Weights of a small GPT-style language model, trained from scratch on English Wikipedia: MLP 320 GeGLU, 3.17M parameters.
Each number is 500 + 50 x the weight over the matrix's rms, rounded and kept within 0 to 999. Layers, rows and columns count from 0. Numbers have three digits each.

# q: layer 7 attention query, 128x128, rms 0.0649, rows 111-127, columns 0-127
# k: layer 7 attention key, 128x128, rms 0.0655, rows 111-127, columns 0-127
# v: layer 7 attention value, 128x128, rms 0.0473, rows 96-103, columns 0-127
# o: layer 7 attention output (transposed), 128x128, rms 0.0459, rows 96-102, columns 0-127
q111:574510422496444540572460529558496461483486605513589568598491518599486447499555541667416508496477561492549472518486544493421554542424416621479541480571492497394519510493413540430490472535431487625481389450525508510478476596557620529599443455557397550523549424528458482465481552509441433538452521605489630496503478450535594596493409498588424518428514511506500561626580396482549562483558
k111:516535515490466533590468560545473503400535400535511539490547518483500479595576533517502615554487538536544563513493485473532457471496464441525502539465436503447480446518512527530452519510482504503492421568504494546540434526518555437494409455577451517451476536493543544502472484470482601530439537483540505441490505521441470532484440459456540478578459478422533548441335573497519537458472
q112:404491565513518462515530475564484494502461514583517501585564497475460448493521573495522566483460441483504482523474498448469545473573472493513566487497564537525443464423459524582479538458557543526510459462522538478512530522480496527514496455499464485571525514478507496547534533584487488539548482479487527453515473465528446542506502484475474509536497540450442496486459494538476582538503
k112:505501564474482502496458509500566467568412432470507525521432519453518501448507509492459473539566429529469498542542508481481408500494560536489489417519451502489563484554490526504599511511526572512503541518395513550477546466536504534540538493502478494513488499479501448494514566422536523484504503526532496492508525491526456489513493472441485523491452460439506471527561494484559456436539
q113:534550544477517583533484444403528522457477487468558542503477555517633556509432398492496517448505500601455519493523539562569454436462526480475460538491501481469593499423556453481521504533464431451448456580406565513558538546501493441477557454520458584455487477443483487401490533463501511457500511470488457521553490516609568424582467552523534499469373357536443490489472495475526453502635
k113:461498553408491519519468473572475508471578512507488512502478447546497560472485595471547604460545505517491556489529506534546529531519438446538537509492525479512457553610561506543476460477527501500463484500499473577530524516482499467498498506480546431484490461513509546499492472524462562566464479551607515491483522591463454469460510443429503507519419487453536570456467542535470467451477
q114:445591498569448494446476428490517486567432474500497458394466513432538470435504455486431456447454459556544454486489524481475459528511504470556504497490492487506529521468502485531493541509521524512471542475487454414434527469455462477521514603543468474483514518494490493484498516536526486517503508495450451532523524428561514469513531495480492456522558523529457477486480536504504480485506
k114:524482438435464452524472593569510532505528540536514515548545454474430436468597524465553538508559496503471517425537528536501475483488494492533482580478456557501466544392458522485461404400520517521478448564486540465489441607536572524463521416451501472441507476487502450590518482580479482553481505513602567451406531515510459544467473489500503490492584607443540509461487486505472532516402
q115:480537447610433460496522520481474496503448426478540455481489610511467441524481507532495552465457557508534450470524429537489487541466540471531542505535572549458465477533467468527502560504450455522429531531535465441484490473411497529509599524481458552543534522471480529485500533470468480519562463515455499549532576447557523502461494554495521473522516568514508440488452583491550547555519
k115:463463447429523451485460482520490475496538571559511476486539468518505459435555526518472486526471481534502509443507539507477495486449424541499486566575493499566459539388473549409427490499593556521406450470514512456560445488535533575505502462471466449444433485593455422495514484576429365562502436481548509475520502539469400575429511421444487556458628585425487502567537397495491516518486
q116:443581483541492527528380422466528538487484415521542584519471592552471471543505449470435487484488447591483474622563537488509521492462477530455501503520442474438557470625500508507470553465410429608456528585527577469497584504483481478404482504453375537562530451489491502408552511444521495444559506442512527530459500405499517518580463518499467454418387516504525512475425441515500565507532
k116:511566607500503573448573519505432515522479510486505525430471533552563523516396551491545450459502514518434514557443524538531513510518600408514550423571574516575462495509618467526588541520435558425459496499450492488499545507490512522521496508546466473490551514587569438507446467462462522414536437513408485507463517556472576405486469468533564488507367462555530465499526555471490502431445
q117:533424483481505445517472613566569512464517537488516414564476445372388496546594556500540465497509463424505484359483461516465426470454505504508545532457444500514468511454451498530586476445656538439553497413493458401529421493529477610628492526480589471460456544469489506617528506518496574486572531485462453508479471450491478603391547490466450538582634486441496574490551556576504469553491
k117:472401512475578438429444555493600385447431583535419408515504503350400432452552530523482530574445430469549551451487433422499522482505457503547462537521565484480590450429430527424424507456487489610571447536456515478443427570463500466532477464493468463490542524456529491465527537584467464507471510464473502529529519472497508539495405530535460502396652534513364488515526447452608504580521
q118:525523587457465501466594358447480513507496341509628608420515510569543410448490455556432468481464547549355450578537507501426470522532485558538458555364534508501550549538492477518452558601469464434446455486411518544583543527475403490497532524550576540525582492452453454511434469392514492408498514495474443445483457496492508466535451483497510460512435424547451505468475559519435484439636
k118:500652582618478589589568537578507442387455526538465486410509504512517516590403509533592492497528503497557442533459588466574535560471578448482444321517509452462444446494612467495537562558449475465521565564523485552524507509429565563403493571574519513508534444533534405422497530586482567553563450505483523567579585528543477409559544542651511423510420540662544515528440514486490512507456
q119:514563525449395456575494460535451561452497436533612565513524484512484451398581482574427493437567463510407368593571469533474510496466339501559530500424470525473594575580506490464394599632448397491508358459585483484519517467558401487472494468591439578552551446506506472515563501496467451427607548506469526482546505422539476545527403516519503451491430501581559516495588527449418569558582
k119:502565524598547582497595563472564453434467524506454514501508509546506466514486538560535493549449497467530537456498485470612543477573552457482522474519612486551498487382488543477546583507433485508485490619502528531568496561372488509399490465553428428450570490528537394473491528502438428522525476534427536530475602490503496447513421524484492515479458479531550531497442487486509433482529
q120:515470494490474494507399568591568515475493541499477486559521436584410525476525491525493468504574450426590520447496511493519535409485450464432446501464465526526472476474522478532565413422495461551499495446562545473545491527566561467615561514561513552473469530533476493565504484566537484450474450465450526475536558483481443531461577451495422424587498571550509541579543505517510559452402
k120:516490443468457447478476420506534576598509458510568472542533525523484555466545547472465455504520509489419468507531470496453476516487424583476486517423405517474514489556388531508381466435565496457498487407535556494469530417597407479529536490403572544553476503487482542568534503461600482429503498545539441481562527494538458506522597481439515502493506518530561487549606538579529496525462
q121:490612545552424472397551381459422584533504450581507562545541607562533422529483539470528546425486504579544556543503526530514535546530574453494523449522541526617472507531541511518469556447399523442435493504447572525575559514426450575411499542622333502504597569598505460452494423452550454438501481582436425494442594503555564412579464417481549461519369421564490497505512462572494491458508
k121:534533517567511522525533490418507512452428565539505517436523502574533463437407510477484386499391445546519573525481517478612524499564492490465547497484552587582575469373520518503538555549435515451425567578460565443555510575434452477471499481612464435398591520534502380508499565527476404512557511486423512513476524475531507463495490465530503492551451474537507437525456477440515530437592
q122:356491507449568523452489515470512482550532439396376408473399458523576489573461454422555440535622480489428483528526428468525488407558612441465414487461425460539557439504549442550499466524532400418459592574508485488520495437489402444482500494525599494520415543455519507488487533436592589378455584407453486535516465542425433437565635470542503450556499417484577484385465613482513399463452
k122:525427452467475461407529471527530495575426479476516484516434489519495509438423422483505362426535519476415443498492582470504515526499545556462508462476527480572484486490434452504494476491544499507513568454445449544445566478483463540580509616404573560577476513462529566517535531510570493362490421526492512547546505514466477451542604498509449510428520484493495484544646494515476505517476
q123:555479493498487414404484516432481479480497568480481436492542530449436453529524406483464499455417458578584548554536548487504466555536511490523502485570534565487530504531430544512479456453524614541525521571483535392495535524520603487550485554493507499496481496529488538450435504545463478604494472524524492492346507439496486420448438470524475557486528515532427486503476407477481591544537
k123:441573542563498532555547513460494456434461436483527510453505566489530519512497602476457470564500489512500505566505411537519521553501533517524568512460491466487566520464498536529555474582491551605553535556465544513524566510511423509533523451467513431514583481504468568374466594512568536494462564503480458478488447397505607508522470492529451532468562493537521475489461443474619587539581
q124:509544445446554405492523521467500488486492483470564530475470518403497477553513490529473538537417478572518524563457494553462465574485496542521528551573487520408517515493477532482429495521538488591536498504486492485450457521551557543501439476426532470442492393503501500537517494557483563505608539551602539453512457442445547521454564538505533543387621546470494462512451368465505523599599
k124:449581577525512478505512489450483482420450515494451487434464538450571526615492568517428603553472525567625514525481514499511481592515609453510472503522535421449486498523587466453538555576418478515512514636493435599484466535488518529421476486502520405482502537538521442410503485502386601546516508485443513586463530568508504433516424540501500488511442504452496462503451481499477576489520
q125:502478469494466571468519416532555565424454489495543521478621467636513502390484433507521462454527564408519438461550473519539572467487504513471514438362507506590524529544428558491450484502451444452413440414451450523500537531573464480478577537589566601511542474453432448546478508417617441435418448464377570510474558495545531540499479500556497482545389549605497494558580513539471477411521
k125:547437398461552508529500513562513620522569454479524465451518383543449449508506464540591454492509505439439516494559481488509517448473468421485522464495423420447449528564523460587416496369526486510492439423554502445501457486590509502590534467534478571500487457477552581574488462417534450488455505518498487400578430509479524570534521507481456430535542482474510512501495527506481479495483
q126:496510478457556489457491505511538483590513558393530472463432429444467521557476401395508409515511564592458575559436549456484407482567575484521458521514404449454575449498539427531498571478522546423494631660505516492448422417514517493459515545412515482518363522458454476456523531471447517571570506492720427487491459568381453449532542557535571553420497479435390422480488444405508450540556
k126:475539525553526528474513519501511409604460480583470625507452566578569616474422644455409404549514548418506480429455596456461545595508556573546508482505588450557577509411479459511499538602507497436465574550453488560451590542418465495398513582476531479522572511540510521473504594572477433515521514466368445541497542503463583485552467547525523572451454434557514424543525465472517531450504
q127:455492520455479550423542464530465500396489432485542454421511501462549548531537462437524580459535436561532506488472472561522489451486446435567426506430524507575519558574515526559448470445457530456501515557517558427494535554482513468502548496468600449433445583450532501487406486505474525590542489479531448471386475529492425407536420515456491439566423487564472502494440511507371518521575
k127:451417430438494559489549456459534506478503514455482457480471493569495584472529384500476440479512477481488452575475420507510532520522498519499523498512557520525554550549478577520482535553518489408480508465472525490527513500558476444570585429478573476543568456427517536461449539613560424485475480467499578464476438508502491498523531532545461492433517511535470461516602488432469511514562
v96:407504432534400589473479473480608487536435463414481469517533545450489488501509552469501498510619496541478523497578582433494468421525451503521487435351457477466495497546471512529504514454543428510495495405407458491498532421536429480514403466546483519534521429465516528462561497491530611528543596581573553504466505467507455418483473574526457325497471567501544474496518462495451440465567
o96:596584483506533469552569495452435514430530482574584490458534540487461525558373505465491525444414481528496490558509525566552502641503481538533557562601467443438459508505615501433468542575440487444467419598499492510520548518445469435492469499486547468515507548519437571514440485523447509493456508475494434414574541483482495529440471463501452584473523456499444455432478544504539526543453
v97:487461509456584458612474404503439474407532576517428537506479456463614512471450438504497471653474345470501405493469462562521458519536526479487508521524484430477552538569534507482551458474510483549533466461454538512590493465519500481536497498454518487566585449576506508578440497442566510502530500543543494472525547545545489499528503562424470508392446430467609559447427475565525499507523
o97:480451554435455526475491467492536550453472419515499466533556491515423489499604445478471524446604590565531576551522389467490484448469452452562449478508517508484501592486500544510579486519478437484533529499547423506480513442508471524486483455502492509545459525424437446464516505493453460471451569545526482457496452518487514526510481439482601561455488574563448493509471495379454512593481
v98:559519444446501461417473515517382530511551518505555454514632489473493475513527505480500453516492560563446543427533559518504538475536575425481504459465482582568462465431468501444494416455555522456431541543506509375464449448442512598554431503535463458484446540600420482483534450554385507540422482468512479498558541531366399432418482420503550509457497495478522415573423536475578418524487
o98:524555500523515544525545459414476409559503556446515484497440389408503516464434488606492500540461434532520490489408525519430491466542558566613406587447513468526507417592428496480450559600532501507554469446472524538505559513523572532570527448578593561512481436437626515522515518443496546557543497542473471551458475563540569541428549535565523502638477446421528555578472432461430439503543
v99:525479440540578535443534498482499539571484409459463559530507526433441443459514436444483471488459484486530523552497497445529438514578495567425470466486450521498515472537563524563449566534510438606549548430471458485431482537526456431499577438504512585453541562520493513485529460525543538461432537439555485476521443436468558453609419478545534425495464502484486476475442483479566538503577
o99:478477425484589477523406557492464540507503516464575524490469454548575541535435575417529534542534533529492472565453445599534557520453489536502546540497450530483451492550512464474369467479491550497500556536481540484498416454480476424475429579467460410507418488563487494505477516472459505592520474460552481417540484564436487519482416465556490513478458535546529424491591574577472533481415
v100:463451545516599520470547474375430489479407463379398489518455498403449441476530422503488500501547488523582457562582421477556532488549570500483451492480486464415506397580496542476513504478453528532483533498539486491509499534547454496574469480538498498526475490445470520492505569465495462474499436457544539454522441475490506528587521505538481543515592550536435480466484498524579462524555
o100:511512407451494474519452474490519484486587540466537492471518454493489521554550545366523507571476535551497502550513400608479510518470454513513582500538367570424454537547585439514492448473456547525532463486512523553467437500460529497456508507530464489478515508443418525526523490518461505511491557473476556483568493501367455464480464420593542479480459544489534567540511580493598569506428
v101:534530507471495476527588458484475551488543585486505515442532415502530544511534508486454514591508516460461438466495573577502462492422479547559489452552549548561558591550519477594483531509525604439438456519492457490491477507455532529506396543419469483376525553501478493553383495475541549634526419550507541465462532519474474459475424501450548578460522444441620522459422494482512485438502
o101:463486576481496536432493484525470426509435455533474468559488438411468456522532422541529531397516485459402513418436520418476459435533507449496445511478598436484470483544444550465453540504559405429540537452508525443494434493578415530540558471468539480592503417474578518474555447457576506488527481468477444451500483515531575567509578435419568529469503481523469510540551503438456494536495
v102:570495449433526498536508459427475503570570378528555564496533468498521482470542542556468507497390499494556485481466512547450540518597413533514483544493496583454513464465523475443467538509519502537486456486485498436526517558556547476418488485523541544375494517489473474530461565551472469540509477551482475467489466388441581538470447460537568565493533473516492440530474521429559455414423
o102:483542438549470556453507559566508515516464495483533442403472459482569525543478446451522540471518473433482506489532476446470417457469555514504479471495471424571479471507435553528450425505568549525545534526460542508436464475477497530578457469427516492618483457594533526543546420437516505496557484460534524498491501531545570508555614551480459453520499526550480513484560494522464447526521
v103:525473528523480503543535416493508541484519477493397558492566469481497525517481526375538561508489475568527583467411498563510459440517410444486594473538459487518503572487472461492425519488513510495525575495469461529565543449469509477497514515468477472441464470510555545484481498442593475524520531511514448482560423486495480435553498482472546435526459479419541511550473559503464467511502